{
  "d_mlp": 1280,
  "norm_place": "pre",
  "norm_eps": 1e-05,
  "positions": "rope",
  "rope_base": 10000.0,
  "extras": ["capped logits"],
  "init": "uniform",
  "init_std_qkv": 0.0408,
  "init_std_up": 0.0408,
  "optimizer": "soap_variant",
  "lr": 0.0106,
  "lr_head": 0.0105,
  "train_tokens": 242900000
}
Each number is 500 + 50 x the weight over its row's rms, rounded and kept within 0 to 999. Layers, rows and columns count from 0. Numbers have three digits each. The size before them is the row's rms in percent of the matrix's.

# k: layer 9 attention key, 160x160, rms 0.241, rows 49-95, columns 0-79
# q: layer 9 attention query, 160x160, rms 0.239, rows 50-95, columns 0-79
# v: layer 9 attention value, 160x160, rms 0.41, rows 32-66, columns 0-79
# o: layer 9 attention output (transposed), 160x160, rms 0.264, rows 32-66, columns 0-79
k49 097:504492480603486446515496495515477477542451614528495486510446526567531418575568563519549519520584502419479530621514479544500558451606423480528557522472459399535405465504566491527534431482495490507457589462549592538428507573536530469580527453
q50 091:551472503467482522503482483559514487541417423512639621519439459429555552526476462488523458527457539515493473517498501516524436562564544552453539534432533443357419407460556444610532485440468510476483600466453429436470480544568506464440521418
k50 096:549489510482525530478503425586513574450550536514536548587478449507497471572503488510516458460443522584508537487545454462465545515539465505487454575478515575434469617467392507480451480467535556549475424556510523480599459541560483616523547489
q51 086:408500431471456450490571506404498462495470564510514417519532419425480563489555551525433451495533460423575583447560515525412526519471422499493557544411512404410550554513396541501571485460563394538539506428480422557559470405518535502451521528
k51 090:472498454505492498522501541544480485481491485575471493496514440495458492531353508488442548491512518550437518430521582548557553576531550506398400427493436647618537453565433501478456495544454513385488408470568522568475496456415549603552433464
q52 103:544443401531524487515588481540459464520428420511559443635541500550495576528476546524509483488535386501499364472498459522473463482568512583393486489474569504356551512449534486546488452440530443548420545470533450408522524548592539475493556479
k52 095:487485558425507583551501494461509504448603535551463529451509481512466487519433449524465484420489554500574493442544517390476552573503486450511487451424474574490557494448455466487434470514578476423644434570567596503404479403431512572521448475
q53 091:494459451471447534479453509471553449478363563506404559487463537501476453515465468456524446496444513538406481502457501542523474522475453477522532438452499539679486548479439600430480490464436495515537489493425472516484465451519450498573483479
k53 085:482486561626523475563390458406507486502529503451551397517522545507573460453524499446568472458561501384515481541504452485527493425470501550460537526528566472529535472482579503460525536585501460552481575493535507514614573541519422499430573451
q54 093:564467510511498458532559496603464527454463566529514494470510463439557549445428483610487483509507508532435493600427566525570461447469462523455442443465710521560520530453480511556515602569562483552503576583501550411478546485411470494473530515
k54 105:430509508551526460532484472488509444551460583467600547503539448472529450543477463469537420479544479477523518455475465569558538443460533437580445486560487450589515405541473520390470383444456539555455529490516456653602468530449476427551530535
q55 099:474504516509514531465459489519504454524533567395543491459523488426552466424572415541440471557588477521557455493500492393488494440417506496557507507593446578490516499561488505385511520417510489523507487402500545612498504602448475406501598478
k55 106:516373469472528423461562425483451535471581504481541460500479611560507455518531592462512571518473516540427511570485485489562452460494521477507501405474510420498503494527593445432517535495484552530537443519442507510536471546444554505440616428
q56 098:498605530537457494503498485554451491511437464434492443530579506503522563582551431473524495537479524510567496456483515487521562514527421471521535370567499458438559471500527438484539511508481460567482639454600516454596550484501518540459604409
k56 104:519536537499440563477513430534434581518487502493482513423491475543522400531537560545537541553475545501587519545497476393421445602526529475400436454490537622480586488439519506555429555491593506467564446437582548513502481314542425538521449497
q57 108:521477457408474535545495469414558464533372497538513401508468500540511515536492600440539505512434519446442519486460436507454503542431471525465579514591507444558518567515522521421445542418451503523581504574480583473526470468534466540523504632
k57 117:457545521505462543538415437468495485542503475519518526485531555490506489558559518576531566439570488414457462530473453449516455556538448506572585518544566493543379416539498540494657493550468390512410501490488568531480463538456545463506416490
q58 118:445396536452489464504505507494549537542450453479434533406493523550540539545483517591502576536524459565474506598473423567518519491524443603453511461436560562426491509500526441576472499534560484560521503465550473507485447484638591419467619520
k58 115:406491491527481545510530587441485457413546511507519540417436422577549539585526477538477545552461551509475437396557476499529444511462425497556549504438380509484444516484513484510488484470479502500453606484435573529517558393429478454533558467
q59 106:532522450481478483439517422523486406561602531515384460512489510555537492568514568546506521533512451477530564531431493615575554459499487562517438472506527468468562534463514496545523491557538461469645486435472468450524507662441458587588379508
k59 109:546417461518512498453483528536555527390583565438534551587429491399565366491522488464419491431518495452477521458482406523488451445469486553547456502463479483517430422504479584486473541523519538449475477511512566518454508391527548544411493528
q60 101:500462481506522468499485527479525466545521505544450458543478596533500442579556575454458512545556514587563511503381462543434513471475443580460525500430441425442506510463479485383448552585571482554515546499560465400547514509534473615538433548
k60 106:522466538529437552565398435480447494463433490534545490596532476576388538487549520497505511553511397500545454495401582458474568512516502470613593475561470551526505548492505517410495547517420496405469574537516468591391498399449420618528534481
q61 111:572488409467521531528531564492493488475493519514515537468536498441557481435418493493456426391417517480400504528519525403502510527467547499474403457474568453594469548484476432530514457516489571517473486480507477515517539612480532389468532502
k61 110:513472504561533472493475456453524443481497484576625532474444570422518426568471525429547411496470536540563490367533549528500421516415564424517474543499534438475510410520514520524503468553495413478497521540501485427576469491509527634447512516
q62 123:418579453479576488487439474447516522466458537458437455458514485497479432415498512468481503480517546313460485617554552494496532471470467572544430517553592509449419549469500573554505448554488436531502396478513496618421539510471513524456586507
k62 112:548450576448555554538541498530485432529524527533453533433403515418457537620500573533615513501542454573495491552511475488459504458493458445499470485545475455571567507467424590491414524530479417518561341456461481522453505527453561527486521519
q63 095:494526512506463482535468464468482379492372518479522472561441509549585479508528588545622515504508460482462444592497555528520591506458536511481423480478517465562566606438501421480595435439512457540634542535559535558581480429487420431464574476
k63 100:442528477510506565555559517481485392611590462490515480561529498431518475452553469476515441458453453464466506519524430546524479541483477571520466451523604563444448476569520584435514447473534546408452533485504500518480465505529499430499504474
v32 098:430501457553422494502522504467549514505467484487486496565537531481395468545480548552477488439558499472481603481522497617491579523501414425481569458517544678505475518466497443592505546506403455527415535436479546431534499450506592461470558441
o32 091:513476545549440414440518556507467513476470490491458587440583613472531506472463435563470526501486555511582548587484418473512516412487556570535530458451428551455521489575502338580478547570438560491498449435602516521617489443476568509460530471
v33 110:533578589510527534557598475380472375400580503571432524501481446472517591408478532477511518463422449494548561409559561500503495465536489505492477510529484503590547625441457465518424490455469501443536492521509445485509464483570569561545519473
o33 101:547565496500473451368489518419522507570627541492435477554495557451448420473532503473526486536487502452545577507597520523471505349444507501473413515496559422622485586491417434457459520479561482440538535507484465506506406514483499487444403412
v34 091:473388496456477482459537440573476562483609417519460520449522508516517391499542464600607495562509481487509542453505529571440481530607466512438460487520541535561522492496467462467508365514452609558526535575471509452538428616527532539518489547
o34 097:529560495521567457587499518567492496505614475508477479432492582512510495505536483526478491449604539404447541435458498591481517513532496520577399492503461446555514525409502545516506513494518526563517464512420505448485541430425427471467499612
v35 097:527466564500474516458559477403503509434473470567492482482492482654582452543443494513406488447402485571369463482488485495447422478585520458461440488503424456456506493510496451486473519466433549509473569512505526549470460543493546481563513570
o35 094:473548506508518521522487340446517564464532518477506479491444513479492460573582533433501577421382487472502451560521512537539513447463493497525478490372540447437498497499407575576519489531479454539501508501361508518534531505483504561467531566
v36 093:490441534561499498479508454566484502470539549589544492403503570392539536472506438467559604523546510649499525525457530482445482561494517437518455560562551458556548374528525418473538424464468514499475517428511513551466507531557490543527529504
o36 090:444500436517498445485515514534483380448525445508563529490388526514501466454456515505572521483469485507494491507548494469505524607520533395400468438521541432528568464492465471546474424427393518470505537428396578417466468480490543454542428516
v37 098:459617491550518483435515510468519478541538469552503480566528435447455515475483442513423558489566523495566443525509498481519482403406431433550563494426490458419433610448514454556548417493481449529537424495505515343542444517537577559457507546
o37 093:415521486570429490470468445501426483521435495432541501478525464493435554489548476541433409581643518518479497500486540571472557377465502576452517477471508558518487542419429351538453534558466436512518554547484484463477522414498474477489666514
v38 085:405411501466499540517386533469547520399498578558456563607543488548513477540515429470539484580502462520474491558487532577523468500541479512524464451532521559454466521440502498585377503532477555486499506493535523488518398491505562477531556569
o38 087:464515534530495493562542517514492492457490459592458542514546467517514417481493502428450430584547542488419573553446559417513471552535520554490453467699532433488472540408482520487482570487505460487504468396474469498380435450490624544490506594
v39 103:502568582476451465625530509582439521484498525434576482505445512404532446435600524514464540440469454451561475586534534430499543446486483561494544436451528507491517498542463506454479522437569502485541534422528500525592521466577328567553470468
o39 097:495416552494391455571460463512494482500514574501520476583481519519495539457516545510492487426570501418443509486570508429428517554436522534505449504526438547509434483479548497455506514485426485499546572507429596519500509572607442497509541449
v40 089:437571569571410564490488499436448512485516576467457521452496386549462540545571534568566603449508610445479518480551503466473489540451486509520506511578423563511543520500545543445508511416451518502533502382424483503516483484461590498558514510
o40 090:554616560444475467434526521478460481561549525452531475394466471477593471541525496539424643529454461505498536487535458551454516443520456511478545445461468524577573447515532445378497534563555551455501560399495436499573445493463474499470478424
v41 096:613516526451499519538502527522463449469528430500519462487514406484501596503583508516511552454418495411561479456448563490569501547503558518522570528571582511540495550563526477429557545522432496472543546497492454502532565572490447505546470531
o41 094:512552490523549461438446465475482623399531512470584540541437480469493490557511500468428436446554506472518497540542493514483488511588478535509554615512503594558483451541516460422494506467448485559555507507475513428462501678585522514527500465
v42 103:595502608480501478471510560502569423573448591463569544484490523584481524529488510510567591494416601414485579459475589522502554508536541501499573453570547447499523478574514434456391543511490483519635440429429586472426522601515532496529472527
o42 096:435435528462532495431524497554511464558477519474639529505386483468519519516462595454447535552506490549573450484485466611456471580425552540542507469465350547559577491483526524468550511432423468411570512481391499472471482466547488375499388490
v43 082:450555451557610470508530566478390502587518496552502519506472555481511524508489515553505453541517476539451487482542468498619445358524492521504512561505495429509464467563454515509535419445585425480415507627472439529542502474415531569492474436
o43 082:530428538563505415526503505436499440508502541447465462546512508525498482490587542527537454512577426515470460501557508516548437371441570472508487589472425524553460486457493497495592439498513523476397469543419433526468507466493510453560541496
v44 111:500640472530414537486546523502601504464463427464504488503497397377419433426519542550380550513490430575544531504499554449556462457495491500520577444414556518476554502614499487449504507439488454549530446509501580452581412500555454499525430546
o44 100:521401456502550494553519509473550478505469500485394502570504458529578527539421531531413533532465408482548474486422547429541549473520536616525469473437407486476551514521570522461500506494468516507548589530552482499543470529556436473516582464
v45 093:612486527583495476495534627577484542544484581534479470563463564495537539555525484466464481441447524489508510494450547466528532514436595525586486482539520629497478534453500556552538435534480490465415477647438515553486510435418529426465459492
o45 093:553572520525558505483552556501495568567502444512522633488568548481521624469448502498453483439506485570500464500434542496459515480473531531513487553507511528598508456501470453514467409528463489576444492506616523475417485589572534561556454533
v46 100:575472449472508457545506532548444484443478610448513551416440513485485551433581445528588495504433505541498423519549537473510548514430495510486392522408497428520512535462502545544451468562474511572457531404460461513403461515496538524473425502
o46 089:576529430554373566535533495449596375588518553447542538460516501425445460473518461421596543465488488518535491558534590517436425601453498422494494466464586554543513519457503637480469505540555508512554634473503549470371470485508478412500450533
v47 089:572555389485538468512430487523524522409536430519541589625598503496453480434447520434440490454554441510498455531500422455457454513570473457450434387536549560436502557492509612473468434466449416515541517407452529505517489500501559515436499509
o47 086:482477446550541508490475493524485516552522405520461481475498491553460516451425496527479504528553581500451526523462507497492402330541474568510535453480573509451486612492506518427427496511479449444514507466510513472548515484532559528513549469
v48 087:493479615459399509483565514509526367486551506491530432449567458508460485421484544539452533508421590496483521531510576535513513513534428591576460461425485436510533450569515579501510435432492494430492444421442538520568437556541503524568539531
o48 087:513512602466471432472522496540515479526530628472492485361503541467531468578516444464401559477444458518416523509424479476539494484448490485582406464510461426570482447551514489463446513478513455527495580587469449488526478498425549459532524545
v49 101:431429512517570467512464458520586508523454458404458533605471618466494477559489474497515410504517517544389543607529442441427483446556472480470537569546478456409494490478567508477433565442507532495522432562439514514459492543542481390503544496
o49 093:518407557441441467535542494551572522427493474397586587468440508514473519494470432548484381593547520520544550546472523487552556478434503488420505460502537488462512491462537549535573546512444504482494460497526536435486551432490482651565473441
v50 109:495462545468397503502473527415494499568427546571419508498547495588508516582455488533469540524580504412464525526572498588547466551527392470553553490498486525429472465404512456525509460555561538631442537596536490500462530555542484465510440503
o50 101:497541615514484519450514560492447456604412470498524482454521407564447538522429514582432584578606516497569506494480502504504547571543509514539501546424540465505518507438404472527547498565543496575493482402595401560452474409456480447470498569
v51 095:419537456528475607550609384508513423560611554593495455557509411387503474483533539480405580510528463500517474498445483571526456482493423492454558468500439562521550491512486502477566434457386481590542486540606489513505451477496514529453490537
o51 092:442428557587464549442407506515482469456609493533439493494464442487478552502619523497468612455470479455472563509475556434491479493489541562505489545592433452471478517414506475411515455475510514519450549543578525559562432611476551474479499472
v52 110:488405470554525431519426552535450504551535483468472499612539635547505484520466456512550416587504526502465490548557499595401528626471472441462464490475507482485505550437540497522440555563563525452524621480479451454545534492512542388479494404
o52 100:541542538563542440548510444515446435515465413447529490526629460453528532500442456575612538480492510465495561581494494479497547525600550474526563469607563441399486554450529500558519449506448494485523460512563506508565548489516493601393429496
v53 105:555478458487550454508507505480542481491601500547572545513496519515508509428508515521532500517481500389551460553467590475477486572393590498464476450630525477561536556568485551510527443510517489532494484504574554512580573570465423513403606406
o53 101:490550473568474474494434553425595468490583575504551575579546498498424402553491523554513525438527425439494525486443553501486501482491567467453503532564462523471448545429533499420484511434529533509574462481441532515456568449587493511462427529
v54 108:437485544572498530500421555451434496507439494402502483563540480475519474660406523468437471402515525456488465528564411481429423427505466543542541505429458430389427506469578561568488462411494537508410420463495534418523533531504518589489527492
o54 096:412444575411429535581527442551511478510356463440482394502537428522483539583502566494506484478495471551542520486490418472405526379480437532496602480503554499496487481434456396465504507480433473470524489517556478457517486444512495561413492521
v55 103:555528596486511508477402529620574485565453546520587514497486472499500506427568447577593454529416504481471470563448578410516518562501444443501533502522515495500584472532430455468552559505467541495596442454527490502502496542479431578428498511
o55 094:391571508545550449396423468443498499500441506545589471516482439466508456429549523520534448543509479493419449504510488459506547690532444536457471462528476602523552465539530517466574479508485456493532545446546568552510491447496345431474526428
v56 125:518515551438537474499616494422546428444474492593397486524452469490487533475378542436455524444561479507441550536446480602434476371536479487515544539540437575437451485480486497523566469517492448496379515517508490540463532480527551474562577491
o56 109:507556581481521479401521507504482451414478475516425543479404518466484547500523472419533445492575535581452444477496523550483519200477513485497443536413415511396513464509477490487488392509460517540494490491508446582444459477518523562488513446
v57 089:572559492601414492472530531538511529497548603444553432591405472522491550492582507505595567474464530513476487598402499415527501447508633529520553467492521549547501500508620540478551414490469458482469482531504463497543529448504502593518554521
o57 091:486558454540568478472528527500462538583522556472620496498396508536460430444562401494450478497497507580462464459469426578481480501546461546466491529526474511510581477554520467452453513511539513534466569508559550503489499514578557544584496530
v58 086:426489461499503467441474490513554570531437436450533429558500476542568496407439466487458516449599460384570492501506518497425501498457504455429513480456578471423545518524578480556568472450479430435513499517493481545605509606539484551528484478
o58 093:479419466539454453479505518523428499400584438479507445532456485421551444528437481504481404398584467490469493540464453415478600520415458528450526487458530577446437505499441513457473453454535544465475477483521428555505512545500502457535499575
v59 095:542465496511471576474587515504547422387582467548487407523492451481462475439481508500402499437476446545569554451564504464514494453583478475494481467461432501517521528509449488517460381514501603538491591455413476486459491534513493464514523583
o59 092:460443500545454555457488521482495538571532540578460493456446610539515438466434496515474472551545588501511579533497544494442430298532496428592469431392436452417441507413500534507464516485533522542557562533465580487506482624553441478537566508
v60 087:522449494505457466489513559486375521502489448423464511569421481450461460539543576567507403517572495575443523500534514537480459559454549447470585555500528542470462515515480546609506453493430517579456529526546492527444460520512555460583530428
o60 088:576473393488490443489534479465440528518420555503454465564457574541481455617457546490460501441497574532488535454461570541523519514518524418585548452565436501427477545500498449536511467547474529614433467451535523385553428478493537503501490474
v61 086:458562563603427509570442478467616515558476433438435620545503451479597523495556563507531526536468497520556528493436541405499509545502496548487466431468528514510585414478445520503526500459603545569546431359434423463424485528488440525500431578
o61 088:581545448532488553454545475507595470514472519507520502539494461428517517555579567555412540483542532531496528439498511531523468560565480497502508448512504477428555433461491505450502582452514520512499540513463496490547508485551334512460578389
v62 088:509540414529533524512395498534549547509512449506487491479468475365529513495499486536474500605523445461539477520501429462576472474514567565555539445541528572469501459541559597393470537575421514490435589485519508493463456438495563541554416420
o62 083:559453532547574442568546424401527533456484522542480472390510542439483540522410524507497412450531490483431565487492534493530381512495502524573554549524522523566538491497549547447418511504498575550424557474521537513476552453525560569503375469
v63 102:486580462360466360573479473488485392467523513566581545427484438484499499468536534483503495555488532449563470415431535555518579555473523533536506494482510560527536412511497510493447508563527474456602543501478436444534489454581453437523555435
o63 099:486545520522524398454512479467486447481437599562591602467477479508430478513569467483512415446501586421495506415515452411533508650545539501531494557466590472525508474425532488534543480470523482454530473438474502478466484586509458422499455482
q64 064:385487534514532588534521454521547457612412490519508475478438465463466461493613535489448555490469426569532490551541532404481542498527471536568560436401555529504507543450500472423524474520432549465536531493440460394520474460566527470514494448
k64 076:623461450510551606474441452533439510560573464397509485495469547514595375472510462461582479564431536469511534494444506539423571420523411531464569526474556531490557480521467539508445509511479574543461436516508454478469522507441413510447493526
q65 074:563514389537470447378407467477501593398542486534523577493512441465449522554437409558525422472472511386546414470459442590529504454479500512468465543585465473504502464542521445538495462470521435525417504491514470579481490498517571506461479495
k65 070:466552490470472439562520531522515542588592488452454503411533520522493564485501490469477507416535546524528587435526556452515472520490495450502524488535528473371466435385548609438469501476545519458485527478526520529523532572532567494569547467
q66 066:496531390475536451453457501536528507423493423497515586474588420423493524531453562470467480483551408503538404429465496504547576545579515529439461567506449548379423427536584449524464485472509415421438553463479426505493533439533496493528501526
k66 061:404482569465417485465512558458534542575539506549507449418474498456442513499456515428488576529524553511531522419586525568497527460436485470524492534604530481402466460522440558567510536527537502525490488525487481602539550490503516416508546455
q67 066:513415592470503536579549431530533559504513601542499471500487535498517507517520354546439538492480574502501568482455461393525398481480491456541576489492572433593514538490418489398487510555485578505563478558534537527511461489503500438518463466
k67 053:481518431539582582529545499534463513550452491493526487506584483515499450527481547514523518449508500516530570510422498535495563528500456560508483451521504610488543565436458513434473496532435570483508449494457572462491471589550405519472579608
q68 093:449511444520500520438490547478473500510572458503471526479580410452416510454417572523574483534549528506528471451514507575520516508560483551420480581569524476332471450529531463648502460452513437470446494411416379481526557447485571539426511522
k68 073:530481458503424449512474594573495486592520503538535541543409466475451609538515552441373501522476528457512508508570505491512493487515517472440467509582463441369412457529544512421501473485456430586572491552483463557459461433523456475480465454
q69 084:523589421592479494439537518520513473540503443410525494496521437516418506479404503458486413480544409467542424425545451631532637457496508558493439522548414528463551495549488444547509563460492461481534497481490460455543572401492561518490539484
k69 065:514470462538501450536435507473419486516577493553473437462485464437492465563489542449478465497530467523532487520478491652549513446446536631445538421475485483446453504491501479468531438511530508614478558538478443513567543453430495556488480550
q70 079:530464409571549520473549487485356518464522404503490584511528475462380558533467478507559507509460452485500492514525477570579541421516524556493490493562561478454544478555469454565496429538560467501427479444433444540540533435498610499442560570
k70 065:505499426438453519507493615476512453579523507517589527459471462436432478476446518410426520540464447450462426471494505492506576522502472510419547508560511536392501445462452443459392575516452495526594491552448424427447598464462491494498552521
q71 094:500512551492424511443547538510475529519440445475413476462500484487454538487467473560493442502576483429614410422431439558470537418472546523401540551561553539467551523447501493582550408465500434464510522551536438574539536421502615446525509443
k71 091:593487490487443548535586550539557438567505491472451490514533514519470561592550513405514461516508514495542546499526496562514438479422583455419474553501595513388536439432599589395447495507536494475545538490473532554482498545513434507426632446
q72 113:544528486534402532410506549460487471512545412499460513643468408577415463488502524449542475574533467499513420541590490599453583514530540558475462573557470511435513451482547541530531579545524466510497448367410465441498525499462601478439500456
k72 103:576503450436512506498521603499544443574650485437531474552461440514495455578559497490582424572499483530528486512539518540477552501517468601387533512543502562446471474475573550499493489473507431456542540543510513480446500499504566476464427490
q73 100:505504599408405428420420507494479525457410438549515559521538611505563557554463472519457462615548556487484495642513540499557484368453569611541576495445527504654512519500581512534520512451398509505455448503482401460525443465534513581417483387
k73 114:386527507463425446514437468549513419540422493495412529616565552490468563472532556550507444596494548486485505583387577487532489468521539494482536440447521542623405574486439482516499510484461414485516538477500500470558392542523549515520551557
q74 112:552547486484519461504518493546498438448484552478554550480521608461466503501420474440544369462564442459582489504430540469474517557443524498518467514451603540589510528504470504427466493502504471511502511466551474405383473506494472574517478534
k74 118:535563510450562458406479463466566467474481418538445560544527591508434501481459542413558477429539517487534548482497475530529548576509510517573458558486498518567481510453465564546520395514526542461513519484470551423359479524522481562543403537
q75 121:515538487513591510391528513498507503573554492506450545458540522532453589437446388454491502460433547639551488496532494535600496479450506486467461515527553568552450490502418492520410515555573598522439514472576466490538469469538525466515451491
k75 117:407588497508551432351544545431501494505426362525487522501491488546371558455492462466425508494512574587526432502609502541497504561531614462526542518565510535619444523452495489485447461416560552495437477477503546451514426437515556468470453437
q76 120:497446490610493472497537415430536485534555545550571441478470529505519465424502590444594474478519523435500491523599492553397536444477463494553420522495393460529486493484493656478464434609439487497470423511459548486502523626423526490521461530
k76 134:507439506568507484443478464511587472517585523566516415547462479497521489507548540488550541447528472509458489526638488500515475445473497493548478433495443433498509444480441578511525457596514493486499484483484597419516474611434555511552488476
q77 113:463592577539503511526513521587444540492476507480523488395546468419537464453487556492557489416531484475484482505535566403502418499511475484384394500516478432430468478507488592577517447555464581518446602512615531628521581534407437415526499613
k77 119:484586523591413525560491503512520540444422562536533467524620402483501447525558492499523451350581491518441497536548502416556457583485495434570441530568436471534486440445439514494513471516594566397502507445433522516530541542440429524494502471
q78 141:475501453521521489508461596457543479533420498533485519496486595477479593500472546480504443412561526450510475524478544539498565431587399505503473428536488572456592510353463544469514519488490534469534513431492563400476458478458384515575596527
k78 134:507532431547600519545445487428511531539494530510529496505467623447469542490502558468490450363544495440530512532486526463428542456622437524476517444445503682489580528381462503452470499528512559558515462512565532466423509484498399496531562483
q79 127:418532530561528459437435479578498482500452514516599482534478499545496516525569497504442513589462384529518450518414550497486504519591481497515532410446384543474555426486547535455532500447537502495459515564543426508526503465483461433528586471
k79 122:502549544530519472418457541582480523529497581560531471453485474536462502493545497588378592560489421525551415518522476527525524544584461457517555508400370543509494439516493511451531471504522555481489420542548439526521462494492492536508542444
q80 068:534513455580541461539389520528490543476532551571510584531531489459418447496496573466467395475480526418621500521438526519509522534546463577449483587558346458489467452535537500562478418582535439479470497425496493509524490562490514537523529497
k80 063:433444534541555453477500545583478495528543417487511475433453497510514560525499496579599630534448434456462483494586575423423473530486420521477516508493567471523530498392532465580455485494467501472618523609463459560497578431531557416516473479
q81 064:486447551519411502454504523552444513510590503511623538466503448534546539487445393485585520608514545473468539481475426501470449461402525445448458480466496460583512512577488477517512551491481465555577447524488483558511475491437537479430524545
k81 073:552583485439483493457491468530522492535473541422394473533523468507394510542463466463418471446650495534562563509494568468520439492511473520465509498563481591428490464541509627334473458492496547468441486484500511504462530601483501612563503466
q82 074:606413451535481374447547519528483539424580539557484630402558482474507488497362454520514457471499539377552478517478474529551435552521534487463465551537507448461474520569545469588432470462553438513466501542512518551564545469518592507537470549
k82 070:444563486449445412515491595419532502534420556477510494497569462538505565554479534482404477459567514520567452474564476458538498484493536475474434509618408510391541421506508520507575518499498443474508481520535505464491537498528524490479517458
q83 080:498536579448486559518436505452487534526482521506564455552488536546545444537585511526553604528513449526449553568522547496419497438444517489597543499451444468606467502468511568403524483496499597569530451470485549442465419538525452551452544510
k83 073:516479536558540563484596417571569441483504534432471487559481500541504491508553499498521504471554525459422454531500505418443562599491412509495550527423552591638516562482468511488484580512472493479609520514488589535430558548452478523545491522
q84 057:593516483537481443428508569535461559464503553439538522454543516463539525606452449535502507453580541454468508510508488453549461490485480541487485539439436494646511530544499448540508473388444533478518409555517553542482441524533516461440435513
k84 060:450534523587460475508468408450497467513355452585403419541603495536537480506578528510569389521493472535397450623438455552505587428481512486492403533488469421550533458554473508496545520526527486472516531475498465447528498437464531537430537489
q85 080:571465497522472544531472466507521472497486560547505541416457613473555476562550440530420533497387538435476587533473513383490420475421525494554521455469529491675495558545434449462513578498530568486478526532536578447533455544570505496559491469
k85 078:437538553545541555470455372557495501492501453458471522540579488551513466380499435510545496445483490481466546577480523568492565605542485462562537465395526543598551567483424558462492551522528491492462527466527598418478504577519495488540472557
q86 085:530563483465540511544415386506453565456441598451525517401556560510601494532510491556504508519480503470487581502443462391572511504454450476575511494439520500740517520494447507472557523470518584443541456542492546522487452482536441525457494427
k86 087:446478520511510580430515411484432438514347441463463556554467494452497479448462430516535545453439517490479460541414554552562498459502512517567483419395543421680525564514446455431525585505488499548466535523560502445551594444477459466506492617
q87 073:557470480541485476539559579560480565428532543514517502524608460450485526590421474554445517483596466449539533498608446416541519516486517527451560508504418530420425481513552488570482626411455491469423554451444450440504536487552551405423435536
k87 080:576502543562516484494425548568441537563487531425529500493482544544488438542474538455548455542477440509590495481455459438510563453521537510499525604570512596517482515523518502651544461467518479441516451475508533518492497477550539564555554480
q88 083:446546491553621462553480477480428454487512528563466530568475473549446492398522495547456477390378472611414496428428512426567506574584511483537455518436451443539580515587556467504577484498445554506434438504482613491526552551511552493543506505
k88 086:525466489475648474529408488482443546474492481479538545440437535513457466357504431497534492471401512520474566499392527560496515532480477541561532499432472552578510562541471489423540574590480539514498453511556505496503474522561607507486540588
q89 101:561473563493542401491559589478438512490611541541456583458488482470364521498496422474526462469507569506469540433556547509489401566533528482529503540449431421521465525568608457519472405494524503594462439557551514524485500600541492514539456549
k89 109:535508470520463411417462546535495540430592540559450534604465475464477571498519416564491489411536619520477514552594445510638426466527624532559489522469440435466515440499532509501496533450528464452484397456507473460522453589507570509523470455
q90 107:553432418473522528623502535506421516435478477556531493629438474475531535531475471536514602469656559509484456408476484454545458488548430482463485446534471515425421554510470465414493537530571455524495446537503573531416490518550428377428543557
k90 108:453466520459479473489488543448459522446371589562458568478501413488497525553489539542495446463548430478475457525510529431583477444539524497540446489528489423455464521471481532489527492463483530456454312391559459430487406532515556503455504456
q91 107:491457522481498566500565575491529497499440555492438477437505460504484438516607560484390489492511467556529498458429570473459492560518502474470489501572483450429499489450470418390501601597521586476451575515474466504518478496499537559517521423
k91 110:538481545514508479597539599393453578460438467511508479531514488533482470523567563519542491458504488553533538450430518465500468541436503479454423526530484392396496515519440517469523474625539469501454539427510437479485517471439552531520483510
q92 125:502464480517478526581479425461451468568475525503498521510549475460516447560515538544532543509499475519527616509363642438465445411524487508531523512552438545462526544643495385514521515541504454503525502429490499501520454522493454620558495609
k92 119:510451477560475456513470449465539537537517613536442498538588482515454498446477526533535525539523511494401556478418550335435402471553502524488533487563381495498536523548453477496451558479560430483492540488464563503531511415429493483504474478
q93 107:499520550551523532520460515553471488443443529467470584460559476487456427492516535508421581511421436498517515449461441442470564454477535432517549562663435399489590512509517467491478503520419506539475457548519440531501580635418464606493485511
k93 117:394565555488531432440405449554440445469415547482438467566557430474452487444549495541508564457431446428448549434516445382491561478537530462579513444632501392483490477452506561472459411551523491558507553514476547603463552635493525513477541492
q94 107:528468457477555498487495593404521471507466539538567501607644455481422477450502518435449451545504520540502505456536537495509453428490553505513438541468511468563533478511452468462477513469488437476487535534431466599523462493435518453397496475
k94 114:503549461438489450470547525438456490537485607573515550522453506498524396509547524514415429465606485521486538487541542438606432478529454503486405491520580466559464477486396466545526537509536455493411564432527490444482438517378523505588484459
q95 119:458543527490446396388491398568521586449512439459385518463455570540502477518499486488458535520545540493564490540463544501520525513487449556481455513541431548519506535585568517496493533491467403509534606532498472538599508392598483502534400516
k95 113:507468549468413474388509475566538519474573483495436462456345473527531525482542489545396537542579484559480491572502518522581552562466497524594461503490494526615530565543495453503483585461510504451606597492432493480597447532580517477564513491
v64 080:499568448508522520548502553606530561484515554524583524576416500462475450448562498520533574462524470439547476504497456418544533471405527610527559491543507477616506500559617442491526462465530490555472450478487520559576546513459483546507442618
o64 082:458501475545472446432510478543512484546553547479528431469390492500453363532457504478487519492419506511570523560502562616375470441499381507492502417539482380494510540501455433588491511535546474448490535454469546567454430491411593440418516519
v65 089:513478485536459561561411533484570503556482528436499521454452593596557480566560523527532517497491469471474502461496431440545468423565529408533498454592576529516432515520371514495480456502402514438553517630499486569489461414489539527537504505
o65 089:481553535524416539427430471508487535506536395579529486541467464485485549489473507530468484531530443512484486465550465525436548439599564487467522539512520475580571494434561518479540612384493513464474563540513497494522485600585446470521565567
v66 094:483474576442481513512481525407624497490453534511514521440495471432442551586505469508462467601562459449490552582485461462459562586448527470426481564486382552504476489481525467505507598514521469520481520441557433439531526567497495493491494496
o66 091:505497453542592473539416531433458440486503580523470471590467541561425357434484467435589476450483499456398509475558438526523516633558536429463482475443433578439537513499509582458441545522545525544476393458487496479460525573448498446567472430